Weights of a small transformer language model.
Architecture: rotary positions, biases, tied embeddings, capped logits.
Each number is 128 + 24 x the weight over its row's rms, rounded and kept within 0 to 255. Layers, rows and columns count from 0. Numbers have three digits each. The size before them is the row's rms in percent of the matrix's.

# layer 9 MLP up, 1024x256, rms 0.0853, rows 495-544, columns 128-191
101:125148137149127073089140101079126151092119092159200100095125145119121128126159138128119139122101147098116161101121140124123131124086183129094154148144140173129143137139108137157150119166112137
105:112118121185128118113168150127129177069089100157146080122128114118158142121127148136079096081125157116140158104116080165110120127114154097115172126170108087152143142126123145103131169126093142
100:144124113115102161116114169128120183158153106104158130129124116105115068140128107146143145140122116138099130139132104122121127112112134103143132170154143100168127136153151107132126125138079118
097:156114118100089124117129136123109103142108112131129143117126114100108121085108103140133107129144115129116109136139124126173077101089159097132113139143124146144120131123101147091167126124099119
096:120102121155089161108149134108146139147066102120130104131088118154097110077130110142134149099088110104176151156145140116146104101102131145151147118132116117135162143108137108083141099079159132
100:129125155115137127111134136101134131128114098130119096116107134133161131126175140141124173146182079125127112147158112082116087118141166098149162128146095120124116148147109165140106151116161128
105:121101116135147151093152161134117133092140137144157114164109132104122135154135160164083127108154124157118151134116125119143115131135093129074162109089080211074195140127095136099089098111155148
097:138132136152130142120143160109100111083122155127142116113113106120130141105137099100111144123128142105139093117133099139127097165107134136174120082126168138133141131145128168163159170132156126
099:156095166123141129137098115146112118095099100113133163145138118132118143112102107140139127127145160137186123156152130129169111103143121106127115126140105113074149166102148148104146086114158136
090:160131136086093121140133112137135152109123094136107179126131137134090101117091105135166172088107121126084115151145103118098147128116110144129112137148160142104157121153131155147131164152085075
107:174117134093104106093130155086092089178135124110157104104147096130092094106137151123130141102140106152122153114136138092165173128136146134127162130103163130100138131115117156154169095099149120
106:167098149126129137127169121116127133147100141176183092116172157133142166120137114153150140102124130080142147127110097159120086153121132114130126163158130183096140116125111115145164138160153117
102:140121143141134138116104078123117078083082110135153123154102122088144110102131090097103160077108129134145076132138158102168076155126150100137139113182140112165132116111117188127130115119166124
107:140124121116167124127143147072119121126124138143135153059132088140143152109176081131153108109122110105143115107125133137152102124091120124138153132100139100071147174147176113136120161195163139
105:115121144138077120176108124077082105091073050116157148095127141130113113116105100142089094117127136080135123154144098143095101122082167121160154163135155120130128140129122142148142163134136091
093:148126138165119156129123096103100173059133142119113141148126155125127100108128155138118108166110109113157130128165125173169118145083152124132142129160081108149153143143132160158129101162142108
093:146097143145163116104151158138141150182152190124086093138129161136098117133155120119146109115156094099119164167121111116139112102110148105078124127131112163089131106137119114092110134110156125
097:118123123131128104137125142110111104145122127140139146131136156144125086121123157149162125107096116148145097076162131154112116145161124116174150104157165073134140113107122099112129081112136087
093:129115203140112117144115156117124153155082128111131085119124111106123122111140130099176122120137116124125101143124106172146135124146118132128127165109114118113128154070071125110109150181129142
102:106071147096150097131134162137124147138119151128099122082147100114110131147173120096162149126089150084162097090130153121136153144163147154106145131136147132159117156119153188144090125131135102
111:150123121132156154111132176110097116118152123106139095147111133088173160118161099112136085147131135118164127155090128112157146177171134083131115137113165119116138150121096127122146131124143148
092:158074122123131139124136138108144109167136141120151116171129125076126077091109088137103110117107110100125091095099141162127130147172117105124117119108194147123126106113117130096131090139168106
095:113091143127145133142163148109124132138169177099168150130138167133063114140155116130138135144165151083110162133140140128122131126104110129160168104100147147077139139117119096106112150169139148
097:144109166160116133161147153077126108140142103132135137118124116110160117087129089144157102112127120125091129101107126141112134171104168143163124137109137126154115144115128111103150107147127097
102:159131122162154121132146106083118136142151173132148128081137140092152120115123090131116134152119132110100155142130141120142072140116164119133084158153144168116084122115109153111176116144163119
092:191148129098091127157112124172138115127162170099156156118138150105126136115160153125091109106114097105131122079127143095127081147151111101137109122137114115132157143138115130135181132163096107
093:134104157151111135111149151160126078139107121160127111091100104187137107123158151096092128118184116150142158091143135112124096119141139120159108125127125137137169125140111114184148091144119124
102:124161115151122135152168116133150143155099073076135124128133115098167108123126124147129110089123131132123165144117133163153098117076155120137151102142128132127181122131116119138090143113116110
090:122097171148123181102121129134138174146115055150129128119099119112150114108151099108091129122166123166144115133124089129130133082136114141153080139136136133102132075102121143140102114158135160
104:117104130151150128157154131164133156119167163137139117159108157092152091119120104162150139114140138156152101144156127121155097152095116111157131096123100140134124133143140188084126169156116134
095:068145111169123111119128104124089119098097128126152111112099118131121114092092125119097101162094088146139118093161166133113105159109168116128166150126126128120137123120135165146104092113199162
096:149128134114141085111123113066109126102101119201147070136132113140137114174162094103137119089075113123140151108144111155093121130108133116184126131177139104112114126146126128175125132153132128
095:140119145146095088130093181101118118139114099156128112141114103130093108138127109121163107077094116162149112141105126138160126145135144126162149150131123173104119140099117133120123106132152076
106:134131100144114122124132112114172190097166130120149131163126130100107117184141123090098104112120110133102181136171153161119121158089170123136127086151131087141146185136127153148094155152150103
091:167100112132118136093143136146112180141144121139104144137108135141117151133095145121115155136141105134102141116119115089164105158166149101145114100125119161084181120152093159074165090175176157
094:125104139107102141151139158081109161127124118101171084124117105118121108107157166166094155099125153100137140123132125163139120178165139133134124132152122133129105143132085097128123103141118127
106:154146133143083112146152132138137129112132152122162136098125162097096093130137140148136114137112095194132131129120137146124105175103172145137113117142155111076120130116169151108169141119147133
103:136093121123136131137124131091115137134124120133135080146121136082158126075183113149075136134130141105160175127127129118157098084106143136125102129139106134102132104108107119143104131129122157
089:118107123160100094070162110105106133144168119122094087136144109106135147156124164125123155135124119132095157133123162137132077133119163139145161118133111177135116116101133172148117130127095143
099:088090179145110106128120165102129137144104110127147125085123114116141129134147124118126150113145143104169096144133096109128137125160109130143145156135146155126109141120148114106154125126118109
092:159117087120136102186151111137160164091082145169139128114091092125102104116140119162142147115121146103131117135155142132128135141104165148119166137151152127116092126123145095132122109152122082
108:132091159135132123136155132108125123156134135168121132176137106140118105108132115196131128171105144112108170144130122103120104109174121108135126125134130129113100124135124144106169072156078142
106:149091127113102115125161132138127103134110117168110100145096110105129112103125117175148085148155069094123160068115145109130088133167171101134192113153159135109176135161125155108158144114128138
098:093102141186142125112128150149078137149147105160124111136149144147119109068164108093121138118143144176166150101125117201136146114145137141140127121153109120105133121127160106102151151175108111
095:150139158142100096132127140069144156154105106117159126129109120138102098085147104164141122134131178118150146119114123146135092111103148111125171099144166141151114159100122109136122126136139138
098:166122079166087124129161173152163123128134136132113138125109115141096111137075147148140114110172106111120146088102125139153124127146156092119173118145154131135118114140134134124132136148112149
090:131118099137150114097125160094100101160149109069128109092143133094107184129143106125131097131105136112137120135142127146127100102138151126156117087112105130131138166149133167173182144158129152
107:113152125154135113144130093084106092128102117146160097112094118133155111129119156143117067095108135141158134127101107134129133124116128105131128095171153121127115099108120160155149091144086121
101:114091112134108121104101155119145131109080093106148133102076147120127109096129122145184109143113117120127094125128154126101133081131120111154149070113172135154118125149110159157122120131140115
112:162136095090102096122136119127136153124167129158128111118144128114121094126089098142140132086119121141150142094171147145092088124121121120160125139104141107073121140155127133103094126149139140
# layer 9 MLP down (transposed), 1024x256, rms 0.0818, rows 495-544, columns 128-191
116:152133128123167092143073116099139147066120092161123164080111170086165154105167137103109133138126136115159121131106111089119124138133164166121116144153124121124107130123121154165137115158112142
097:138131123112125189157130087112188128127127124140124119149147164103134143106117104095175128112157103141147148155156143119147112150128138119108078104143130119099102163122140123117165144154111113
094:151147136144135143155132105091104130121082139107118119150103129122112138123148116138115115149136148124120120127111117135121114087104106112133107127132160141126122104112130171107078159117169129
098:123078106136130147131136144168126133119134114127111091098104124168087140165082132090130122126128186108112166136096146125100158125184105120108131096106116117102142113147147133139122115150130131
093:117092109113122165137182128142128160152116109150124145144117131104123180147116097145136161137137148113146116121167142102155093105118097147102106145107120125098166149096114096141128148177102137
100:149112125120121139154127120115125131093144138132118114176127096133153100141118092104090103148145158123117140167128083125161155156120107160121121168159159104106148142141189112133089137138120120
100:084166133119123139175134086126139137092122120114173127146134124131106082142145072138114119144140125111137128121135131118133098153088132170123132123142145149130138157119142181158104138120125155
092:132139115148102106124151119142179113153095128091146123126137137121135124126164097138147105157179067132143152162137146155148149120145135148130104113131120137120125120119129081139114120154122166
099:121140129146113171134143112141121149117158143127107141112119152097137142147097119162087134135110134119114102101101079130129135099121155063151158119128139129140121126135106121112139156113150107
096:111138139145150135102150173157116132092106132137123122156113128175146136117141106105114117135126124089170124123104137106154109116129103153083117115144157083132129106117116140122121100130139121
110:120122128133148114131117106132110119125125113130117135102137143139132156104163132150174123124117153148119125124169118070106127118054145118110104141161134116116091154127119110140135174155097183
109:129131110142144122126117134132123143135153110122157118140117116124143093095142133141110147104123123164154125094132122112140192142147130158133125112105132092156162144140106117150114136125141131
112:126122136126143122103133173138123138094162139140148118087185139149082140150174139148128116144122117117140161124121118095136130143153110148134152132082137162126105117177109087136119107141099091
103:134134128121135133099174093141141131118154121129109106111150117151117122133153132158103129128072159119189130113117155134107163136151122142131122113142111147171073162121131122140122137110122116
114:157110137143133090145127129076141108154130096114088151150137162117195115141100132109105124098162102139142148120139114123148126139135114093120108077143160119145120157100082164107123130109100124
095:105097090147145189102145149121107155122172159142092168118072149156124130103121095102103119130156093140122134135081123108096098143122072167144110138088122117085091123150180128112120130106151161
096:129126147102118152128107118100123115114101057095128154129114102136128152110148118122136110144107153110150129130156112125146124170137150140179144068146144123128115133136143150103163115120109133
101:128130110113108167135122126133144199104116098146087157172119141133132131144079121144126117087123128142121154127112106141110151154119092111135103154134118104119133111151174155105140094161102120
096:133118087132166133112120129122121148107159105178108127123124156161113164150140151121122127098128105082117168117172094093138099143112136108125116090139135115129161171124155113165158107148079123
100:124117118093135159114115117124166150114109091104137150097072184129128132098083168095147127143108127133118123120142122104128073166128130124118101173123146131104156108118185076113135096105187107
116:122113099147142115138124079152134127169146150082127094153139152133184108134168149111133101169098141122112095092120147104117121100153083099135091096128119160166174111128113134148119109102132103
092:053137116120104128116128109101100116125126122166140076096130083121116169134133155113169122111136114138120140119145135113115099155153102123154154118128092142130148130123141124155130167115098153
096:127169074116152113129130130122076125128110129128132138151116084122146094119101162154135091105116144146107145141117085106151106150112092137091120111123120124149127126152103112129135140136147101
100:148120145143127107114088150137132122142143161176151131110119112105128143116103166113110125120069114124158111117112153096167124106123146136105113096093155166141152151107129129124119144098102155
110:144144111150149117112162123100118110111179118080071124144101142140118138146083110107123134163113112144103149125117120133120099121128115109128150118128105163138091125110105151115097118124156141
091:122124140141129137075136104070134138114088115149110108092157141138109052146127147157138151167129193154152171155102131121112173134171136132138177138115096143113128109097128096132126114130102143
096:117126114098084075132115132186171109158097161147117130125129125122133119124126136127154150083161144075126133113114122125114138137174120094121143119163150124139132087141166152106107180125106126
106:135111148148120089092119136105148117135109182112126090154139138126142137155156114088162122098151149129149116136150134094118114085144098129133106082136110112165150123164110122144119147152087152
090:087176131120133131117100118142141161149089187134120115157122163109113136129081126096166131135149125124114104111155158130164134159114099127091129135109124160148152121144119146125106116086078114
106:140130163126128151173095101115142129132149156134131090112118102112132114101131064145112131100136139164146102128142130112078146124105130130137153076109103176159132135135118166106111175138132128
092:157170155098160124123090120104203157176162143117116153137136126107102116131131105182107132124163133084131168156130131108158170156137111155110070112113128134149113099162118126133121146107089129
102:170132083131159151157104127136122119103166110154138135110128101107153141084171120130104107137126131146135112136168151125110163130177084144137126138086111164087137091130153152071117140148126084
104:124115143117107090107111139152137152124115172098144131108106125130131152151140167111087120116127158179143127106142149129101145102140108148125133167139099127139145081108137112127121141093127135
102:107144120151138190109113135080128127121140152140144075105155083127109102083151122130152164152092105175119122106172120097143118104116125141129112127138080143127136136134104095113124093154133109
091:126150108134141119132149130164154129144102156100116122134168104129144113167142102122097121149101150087127115118134159105138127177148146175087134153158145099130086113156138082145083105114115128
091:135166134135147140130100131127107153160096133138098124160125131122164144113082138111136073134133151141139169143135186121123133101118137161132139143148162161132143113152151117106169132131099141
110:109135093105185185145135186113105126141103087141150108137120124127180168139123123110121103120093141082128102117140117129152130088140090131115115153117135139134150135138095109145075078128108124
101:098184107135121119148121118132119145115098165143114154125140117142114084169130074157108135130094148156129126114164177105140155176123154097117090079151116159164143104148118141132130177118137132
089:125101090162110131137163144109111090107140133136161129109149127130136158148133142083100139136154138134123108094120154123088155135135112143091138132128122101124124094101132108121099177115128124
092:163134096095144097124123116157122142125107159122122139126150113121123127088094156131150127143093156081117147146137174122136141159109139148098197104133130096168117082145114166151155134164148134
087:145133108148141106165132116085127154120103108094109104139139140114137149143136137131098104163146109157140114091110153106080118136147096093138096122182128125119148150179118122119102093110154171
106:133133138110121136142140126124166104075104151145159133135107147125163147134159094104118140152112093116111184153142108144128176127137126108127128135114154103139158136127082131127133133124097148
109:154087147115116107113083123104140093103087122147147091147088158138130120104150112125170129120150107116116151090135143127104095113089146121152119107116116152150192146136125131123140138132147113
104:129125103097113161066152116141138149171104158134162142086139129134131121120131196082136138139103111101133108138118074105101142114140119097148108167136080124164112130127120118168142155142168122
096:121098119150115116138132131121107125140118121119096165150136132137156117169119133133133138132154148175103123083167135160105140171130113115084149125101077125116157121118120146118132101156102111
100:112099149111169146085134126133161124129123149084131162142103126152121185106143099103128123127115124087092128130151112123098158128132147114143119127097140161131143138137113135097111140098125121
088:133146095113165139140157148087142157094100130111104145116094142121154162150127160099091166144105120135103160102115161096115137134123110130102113163151131134145132092128140089123080106115148114
122:170140133117108124090159115125112121153125097140149137104126081125069132166125116138114126114125157160123119129075142149134123136112123150183127120116111115129168124109116130100141115107126138
097:086124129111137084119142129091154153129128165102148101132117085098144142181170126119129132102158100127132167125096104154154182137134137129156155142154137148087133113125147147109093122114098113
108:110169160086136126164106126166148101080107141121119118105129117131125137122131136104117121121129137123172111119149108114158145127133144145126074085126135131087164123113126099125092087104133131